Part of a small language model's weights: 2 heads of 32 (1 for keys and values), normalized queries and keys.
Each number is 500 + 50 x the weight over its row's rms, rounded and kept within 0 to 999. Layers, rows and columns count from 0. Numbers have three digits each. The size before them is the row's rms in percent of the matrix's.

# gate: layer 3 MLP gate, 128x96, rms 0.355, rows 85-106, columns 0-95
# up: layer 3 MLP up, 128x96, rms 0.363, rows 85-105, columns 0-95
# down: layer 3 MLP down (transposed), 128x96, rms 0.251, rows 85-105, columns 0-95
gate85 105:546564579490477486527502516561502510527568524584520556482441487468503604521457553478516575568456387487467554406472536541494410431485350438597537494494511572405483448512510521508515565465480467501525487561540460518499476564548433496429534569515452517475605471533576477489453578482550470536
up85 093:506501550454455600535505571566440488485579464507466513465419518521560520430517579475543467481549466563602465378457606532504463390433416447494581448513546571413472551469444503477401486530446474550464453480411531487523507540569489488471524576483461417448541492458502527516469524461509515484
down85 093:558581523564410521530472515578530570487621523593463516493463477476421534521439482489441505483478468477448543500466535599486414474462455444608495502441531582467436426433456521370486525422493513468454505513513479445485514578477516479441522543530509543497573438513550456521476548561603556559
gate86 103:442517488478535577486509435490515533482580529546505559615464496582401544420441504539503529476466523532463571391522454515470430550558492545525476447519519592439410538530488473482520507481604554399491470467547518559519442520512549541524405574511466590514425546446476579559481495452521458575
up86 099:422464500591488484528537559463573462534523453470469452498540547390534401547594397538458449539485526452488469467452463528573606520443521476442498596427503540501583450498513526567471526461413444526499517519465460492473555509505508542412505487527510479566614532602590529475472544560469552493
down86 101:437521494584516460536578591386596437482469465464531377469497515499610464582546439473473485587598488447505521554511562496516546447543495505428472626500436509519575475541479482508474448460467489556513558476539471385490444529457426496475563440569502446500484505479533535492537508554461515476
gate87 102:455499409488562483536585516509524476493446501447464604488469580573466540553558484557539491548497548463598473530458404596562508535511463493511425500434520458504416537424489502498548483418558533536442465459497474410408462572547483471466547412439456498524536617526521515496503568395460522497
up87 105:500479456488562580532619538542422519493474539480506528468462477631425456618522485557494466480539529497534488532538434493568486506375512649442485468468525376473429515471520500493550445438532491470616473515506518466418529469528559446446467521525475517485541594529545523488519509488527565467
down87 107:429508458599475534505554555494498508509477656472494505524445474520510501473579544418501523421497579442605495424535488584517529496508490539452465536547551493527393431423459417542440599539467508534548519606451442548574434449430499498491466501450517505458519588556515465530474542513556516511
gate88 110:401421459486567537537492547465506367443520612478441497542468539603523512481498506496504526430523489578545464500469554413514506450551521522516547497496508485404593462518451561449547478421588429506483454566525508526520542493565417383394535415475516504457502540565511470495517516542451505453
up88 083:574511516451561583483584584579380453458467612567544437574388450522518530506590492526533597458418475486471551492505531586421552576546469539512499449503432502511477464494522500503441481509516541559592477445526480581492439501439518524486490482513462497470519543469504464493452491555496374497
down88 092:550452534545463510557498541543435475462472528565477442414414585438428526460518524446506489403517497536477471519511567442489524465526468468496481417397496402513596428511574525492487440569507528489587377566546492591574499591541578483476455477444486524510518453573530504431496460447448501515
gate89 093:491463458487409585500535543514500522534522509511470574464462496445630505588458467426528510527485499497586490432496536431445612493541473408558563503493530486455552532517443368473491511583407460572443493497499460572562570487452533538499502476402466581469418478524427547486547480481448532517
up89 106:509593509441459460554476541470504566557448518556490403453439531479488462516473558503432457439545423449506513571518516392521528489556486525355549475461499514475526408447479441484552515500445512578498455499438592432386541471546441581499427560487439427535522516513424519427491542522488518546
down89 099:409599401472407575526464488522492552491514492399485478511470497555437484530476509459460543507419496435494635499464466485427549488569463520421553434467497493500474469572424433462445520550500545571468498555483532528511608493515448463480564406452501500443585533455521473442498528459401456553
gate90 100:416371400495525441614536516518442519470492471501523407480510553484406543479473486497442514591462480456472490456479476493480453511495554535500446523453528550486601480541532475479547525451548465451462525580443429569485443547554519507433383449562528545501456435468513520525554443446420612464
up90 077:414444495410552511524472410566523545528470559545516471436579546585506580533509507499423431517457465548461350517499516466505545485431464415524507497526574503508565510473430525567473529516518395532587619531559575564454553489542533462561458471542482420492549471465484571482485488480477517528
down90 096:566534573492558460447570497529542429552455578427446535445573514481449493457442469461567499546546469480525421486472554471461518463494462548538490577496537496544370507500493532515428522550452450517529510469518566516557583475417586446589505550383509438560467413493445465419454460543559514558
gate91 122:558491577485516403520557481479466495545527459529440454596508490435553507498558438497448523485448485556503468479475451589520520352444575522519530460512487474483536550484496487489438486574450393512559509583373531441543513448506503563405440502499460565552578423415492531512425511481476573469
up91 077:510466489470523455418414542487524450517545500528536523536544426572532536542552465345584424500402510446501451505470539440466516493415582506611502527496563505479593500541511558502532554473552616510545521506535474516445588448538590523449484516518476420421491441531524484496449500567505577478
down91 099:399482453525449544506449445523529542416526415580544564500442530520454500454388493528473494479568577473501555522527498463475444560529451471499500503499497542506472426533536513444549519465423564541450499405626420512397473536474489420535471453543489417484408582460480501472561434461429430494
gate92 080:488529534426525487493583539528634422583434578558503489492541443438579537550460493568532546545471447496614507546482509443567503485571551487485528453440550508481585488507516539516561548512534549429553547479484516536486445449551382444568536615540480421566526458497422480506549488501478540502
up92 081:603438496515511445490450479373497529408422572509477546428481473549454569510440506531558503533507487498498523468516426542505503578500408531563518498476373424625528537517431509584422541601465519514537435469486506492524515507526552567487550462513515475506442571480542537498474453574579561445
down92 086:454464530479491418482458450420580528480496449536436479422477489655446499550547578522597530483541526499468493472495583421545529520515500486494550457524351413493506491501574479499517489396485495516516502541502581515519520487518601452509545465643511473402506453502472474516510462543451444549
gate93 091:514525489470520504488490447473475561516542532498585432434507548532533499510532465495510424526544550514436631457575450539506494484534556477472531549541495512587471438503542464414500364625558550592499453518571506474451452555428550506513446449514437492430518517490458514462516592383562442573
up93 108:494445423403553502459538472475536462424497470551516568438551516560608551567471491441450416514495493430527474471445563449517436469462469485405438533514554487522500581506537476511511545388534538447546459476412565503529455437535528546484554522435517569482482413511419506509504424517366508564
down93 093:461407560576518489508532549525608501587503488449485464448548575476404613507467473495562536483499631541548447500487549600437547450494528519565432543460512483496522436484484488546548577494490473512420457479479418469506578527504439489478461436601525495501470511472513550455604498467398479447
gate94 089:531482472511520453480549494476540480539516518450510521596375464532468435481437563511423484517505413545495498423527607463535444526488425486424586504481457587559552444569455503494543517445503586492536460496526446378486385488520395560440501556500422464504518513427576493487536510524494588511
up94 103:567396477402527521552523451496532566467477542501532430495485527460517599433423471530456499530551469473509567521565521444532510366502530528511420497571512506427482495468545431506560475465546496614422429583483412484459496431526441521513433454463507539409466436495479425466490483548451530589
down94 098:563459560559540513506555480533532496456496578565460528485534557571516492517479524501445484513566566524436395506487504465533505407526534503438510504627521506497530587635516520452577516467525549608503565491452502426460601405424440474578490534481485510467531384550506468519574483527469462460
gate95 104:481420549488522488491627521469510467471457602625532491595478531452523488471584521439505524533584438473524533529478548586458494588501416476530508518586601521454556456481519452454534516482422524530550425528470484453459558492484463480498560425569466426538517543519572607459471509470488483419
up95 102:484530510458497527531604530560534513567440527575494490441524575505545533493568550511446504487565571489496564494450454455507410540508525472414523501570477475463491561491453493561511520509551607400559471485547487533508536532507536479457616516503370467561570583528475474463540577606428566415
down95 098:482515426462520501554578578563505468578511477623462460440641542454552450483471557474537555461557640587514606488475515512470450504463557456548469460496522503535498460538445507446464586453460460494490492539430480541545583519417540487488497510524525446550557477602518492604517487488517525471
gate96 093:521475432369454530420486516537497494439572592480478501409470528524480517583527494540484527499450547465458565535424497439459491461592503410596512516530505485497469494471491414500513435468533467504512477570523502436482474494355549462479476445496483465499543457364496529536419410488456457393
up96 098:436468431415447525475508500534393514486501533458480373491474531495522525550513421517523506504470489448481554535480460509456522562550581452521423590440495475518449532490599541602578465458479490504491533512475507444491459521496410521440420443575479600524483510435536546528445377432482490383
down96 109:471446438321472483438450490531465500507565553574493467452490503571464547547502409503483508471499545453484505498442509508435517499517488418440464603368556495502470560484527483502550442499408446549402525483499499400469462502450466486473450523498498441454535519424556585574428502530482469421
gate97 117:518592515460453600537518456454486490483510561515468588400449507470520486485423554536415443454480552594486529490475572421481426458504475449541538521485461577542515430491358417443493409462526444460546470465482557601475496540499475382540529451443441563433503523469526499468474516450495516511
up97 118:437527467407495538448441513497536481504541395532439528530505551426416426491397549542479568578478530506471553437521496474578522516453455393483559435591522487452522425501409468555469510436430522545500528557527432564437605509511488497600532480563520561476488583522519557450438505497495533513
down97 119:441610491488451601409496488506526443466595400541522418548498508469459451529455514528550519573616489459564499461511487533494531480426486399510529489561507462450524476502456494445536579506488455523463521550520469524396503470500556575468529477510540512504496457587391545362432470563522530544
gate98 092:462453527541556485542553590534485473430555569453520505539471468457580484499530564472421492539488474526482562572484540539430557557493442452462566455522540460546537453581620501472497537570504521567527511498466540427594477473582502442525582516448424377529520585529563416479556451522439506446
up98 090:514533493453428464513470442445489526574422518545448521466511561521437545422523442482478456431527549535457406474530536493556451438518573569538474573461451494437442487446443563539513471423485470495445476504447555545382510554417558521441391478510526573562417439495454571543503576444483476571
down98 100:536444437487547510476550472393471609454499441564486526520497498481519511428523479464536468510506508546530455553570483509507502547543489574505423436354459555535458475561375526562510435399525537499448483506462447595455545576507480564476463511524556559476546383572553520542496497507501409459
gate99 090:403470532405547502498603454517604561491494474524571469442477519521523438464471500593468539514474545512517482516471539523456550460552502474560548493501550547374541572533455586478561512515447451508567494582453481545564453432505594519456503474474597558471452558468485506551554347491465490481
up99 096:517476414556462475439548398458554507440554449590536468505458564564567512481516493518476578491376497390503445451482601420648503474504533555472479517518516532544517421470448499537451489424481525520476436482540502502571490489477549543439464507597527466511472467560475437554460487574573499455
down99 098:497510498438540514477437486518470516527455543418448523531521564512428467545370552426480517623468402561489552510563479521545475528379539513505510443496490429617503514453461427522555452534400492462552530436469425507500567515485396459479525473460474449533532508433493510545539539513372494492
gate100 095:541605484545426475433498541521374512440529505530479561532513490531664527511531497528437490495496532511618558442418529504436474472507404446530552439442438608545562501505458377490524406462530545574442455485486503523521462476528528514514537508491452428459428495491485474464493478491497568471
up100 119:534539499492562462467534466512512504399605458548464571579496514454510482511373515519485565565569520515459464481370471508395467542521513482576542440435496584506532561358509460509520440399520526507465435490489492484464547475486424509427574580518532516539477542512522417433524475481452521530
down100 103:515561528524544522425521529549457593471521404555517592547468516443605553487418529503550519493528528525510510529451407616415458488547499532625481429479459628483554555484560467580499466414521489504474434513481548493521569449517486562472538580508492473439503564524506521456439468494510455577
gate101 106:516536409447404483530521601566581499404463528518503426433496525483571581503511508532473476516525467508551486447560491438558561439503465428550462512502432488562480475502431471547555444550506543542457459547374475514433532490576388553434464460484540440535544450595590493531448524518448479496
up101 103:517516528484518449493579480489522436484412590502539479495517460456640589478439583529533543526486519482542453628471512458420470504505425491581494507462432526451564506486502539556577532581488553456441475421582430528475520437487434406489532429531484432550441532480524480469492428433459512431
down101 105:484470437469462390509484614508495486383536475427502433523508544435480519487526570515472467514495576453571522473527519455563557402441516478527497516504532455426434504474501536561448511502506591521429399465531485564511548510539442533426481501468500396487521419528591392591498596481467494538
gate102 103:542534501481469575464466599519497523512560528522586559573500531588505499489535565422544476564477457559580378506545497601514535543502466448500459534564444503530490512521465566499483407576467489468519610526503460423504508541536539458445471561537507489581610438452482547455550490476483374446
up102 088:469531404506555435544453407466579527574483501527485495378520537479454487473583447592500497441483553455408448554543542487534455543493467478508505460527646523549545462534611482547455506525484494548537490491485557571552478532511515551453570447589570537451607485497546477581512572500516520487
down102 098:468478563556576452577504451465545436544446512450368401436462543447515523448491435535440539451546541436501562520419506465518479453418523514444561417502504511503551445495550460526435653458518521502520414503483488578474423464491486513508544480534515508425389536529484480556430509556524535515
gate103 093:592535469514487533547522553455496450391520541513505518505455509537474479469467525502563501540509553544438533482474543477468404483455354556495512510407556501469515513582519406524569460588581367567499469456428464589430497550581478464477564511418464522478543526477542530592575498515506520523
up103 094:540549511558449615480536558525463533464565546523395496485430512494481566454476474487457481514470496440477508502543476616514528553433412525678554543516470468535446525383545573542507502480469466494612546455443482497526597532486508513582437524505485466517469500448529531518586501537510537424
down103 096:526460514523508540512427511505445470559533488469371544510483471473455535503512539549415469475404493507513501556509509520487531485413470386598474522503442538493418535496419564477490607510558630472521440518603561586507450394477556560515443449466555528509495477491480492397495453488557522434
gate104 101:518453478501446555589521519450505548452526568496470421543459495530536612537485527466447514369526462566547550484402509514466404471593443530574521563485449579499447548476501596551531454536515469495471413439511451597459512515443456486512435491486490465483455498504501452502572364450531471440
up104 119:515629576496487515419489572551549543422531439467400540523507588511499425451420508505478474581475487413443483456601365523562495440472523448476445473433575463458586488556458522559481561516533536456523530517546534425484523488468515501451460427545581509568490507556463539451514532475499521526
down104 118:528593550489597479414488488554552570500520411490439559525565594604475458473444474559532470602515536448433482480557420473555532463391482481450431463421504433432501501513435473626517507581536567509476479517553485438425497519497455494437518492499536511567475554536540555480519503540506484448
gate105 108:500526470566533558564585476508606455594441497443606491479534504528557466499575522535561474485526536524501542425495549457495452490446509449490425594556476521497429516557580515603538426542539535500503433514564517465476452601458544520506500482485617390470485534600486474486451544537487481582
up105 099:470490542439403464488405470471477645392459426503487548472572557467498451561553433442407493446491532512445453510410591534515514433549548478461517480359481483510544511538474566469494489507519495521552510422531460477483537494477513409395502548505504472565482571419545510536495483497504500419
down105 096:472513490447551498454496534435460543511507434542410480470446555520453591469532425539518501469435556559506514602494570524456459456541501576518590472491539494533465454501572449500543445475510388448526419504495397510493583487618453579498479535498419559527482548423510546512628480428470461492
gate106 107:523636476454495488501505507456428438484530581551414478492446579511514454473523546466498508537559384506531519529575552456479481413492435516480457523580514538434443475471470566539569479435451454535442538514544465531449399479562495573504493553510400508478596427516453503477509484389603499473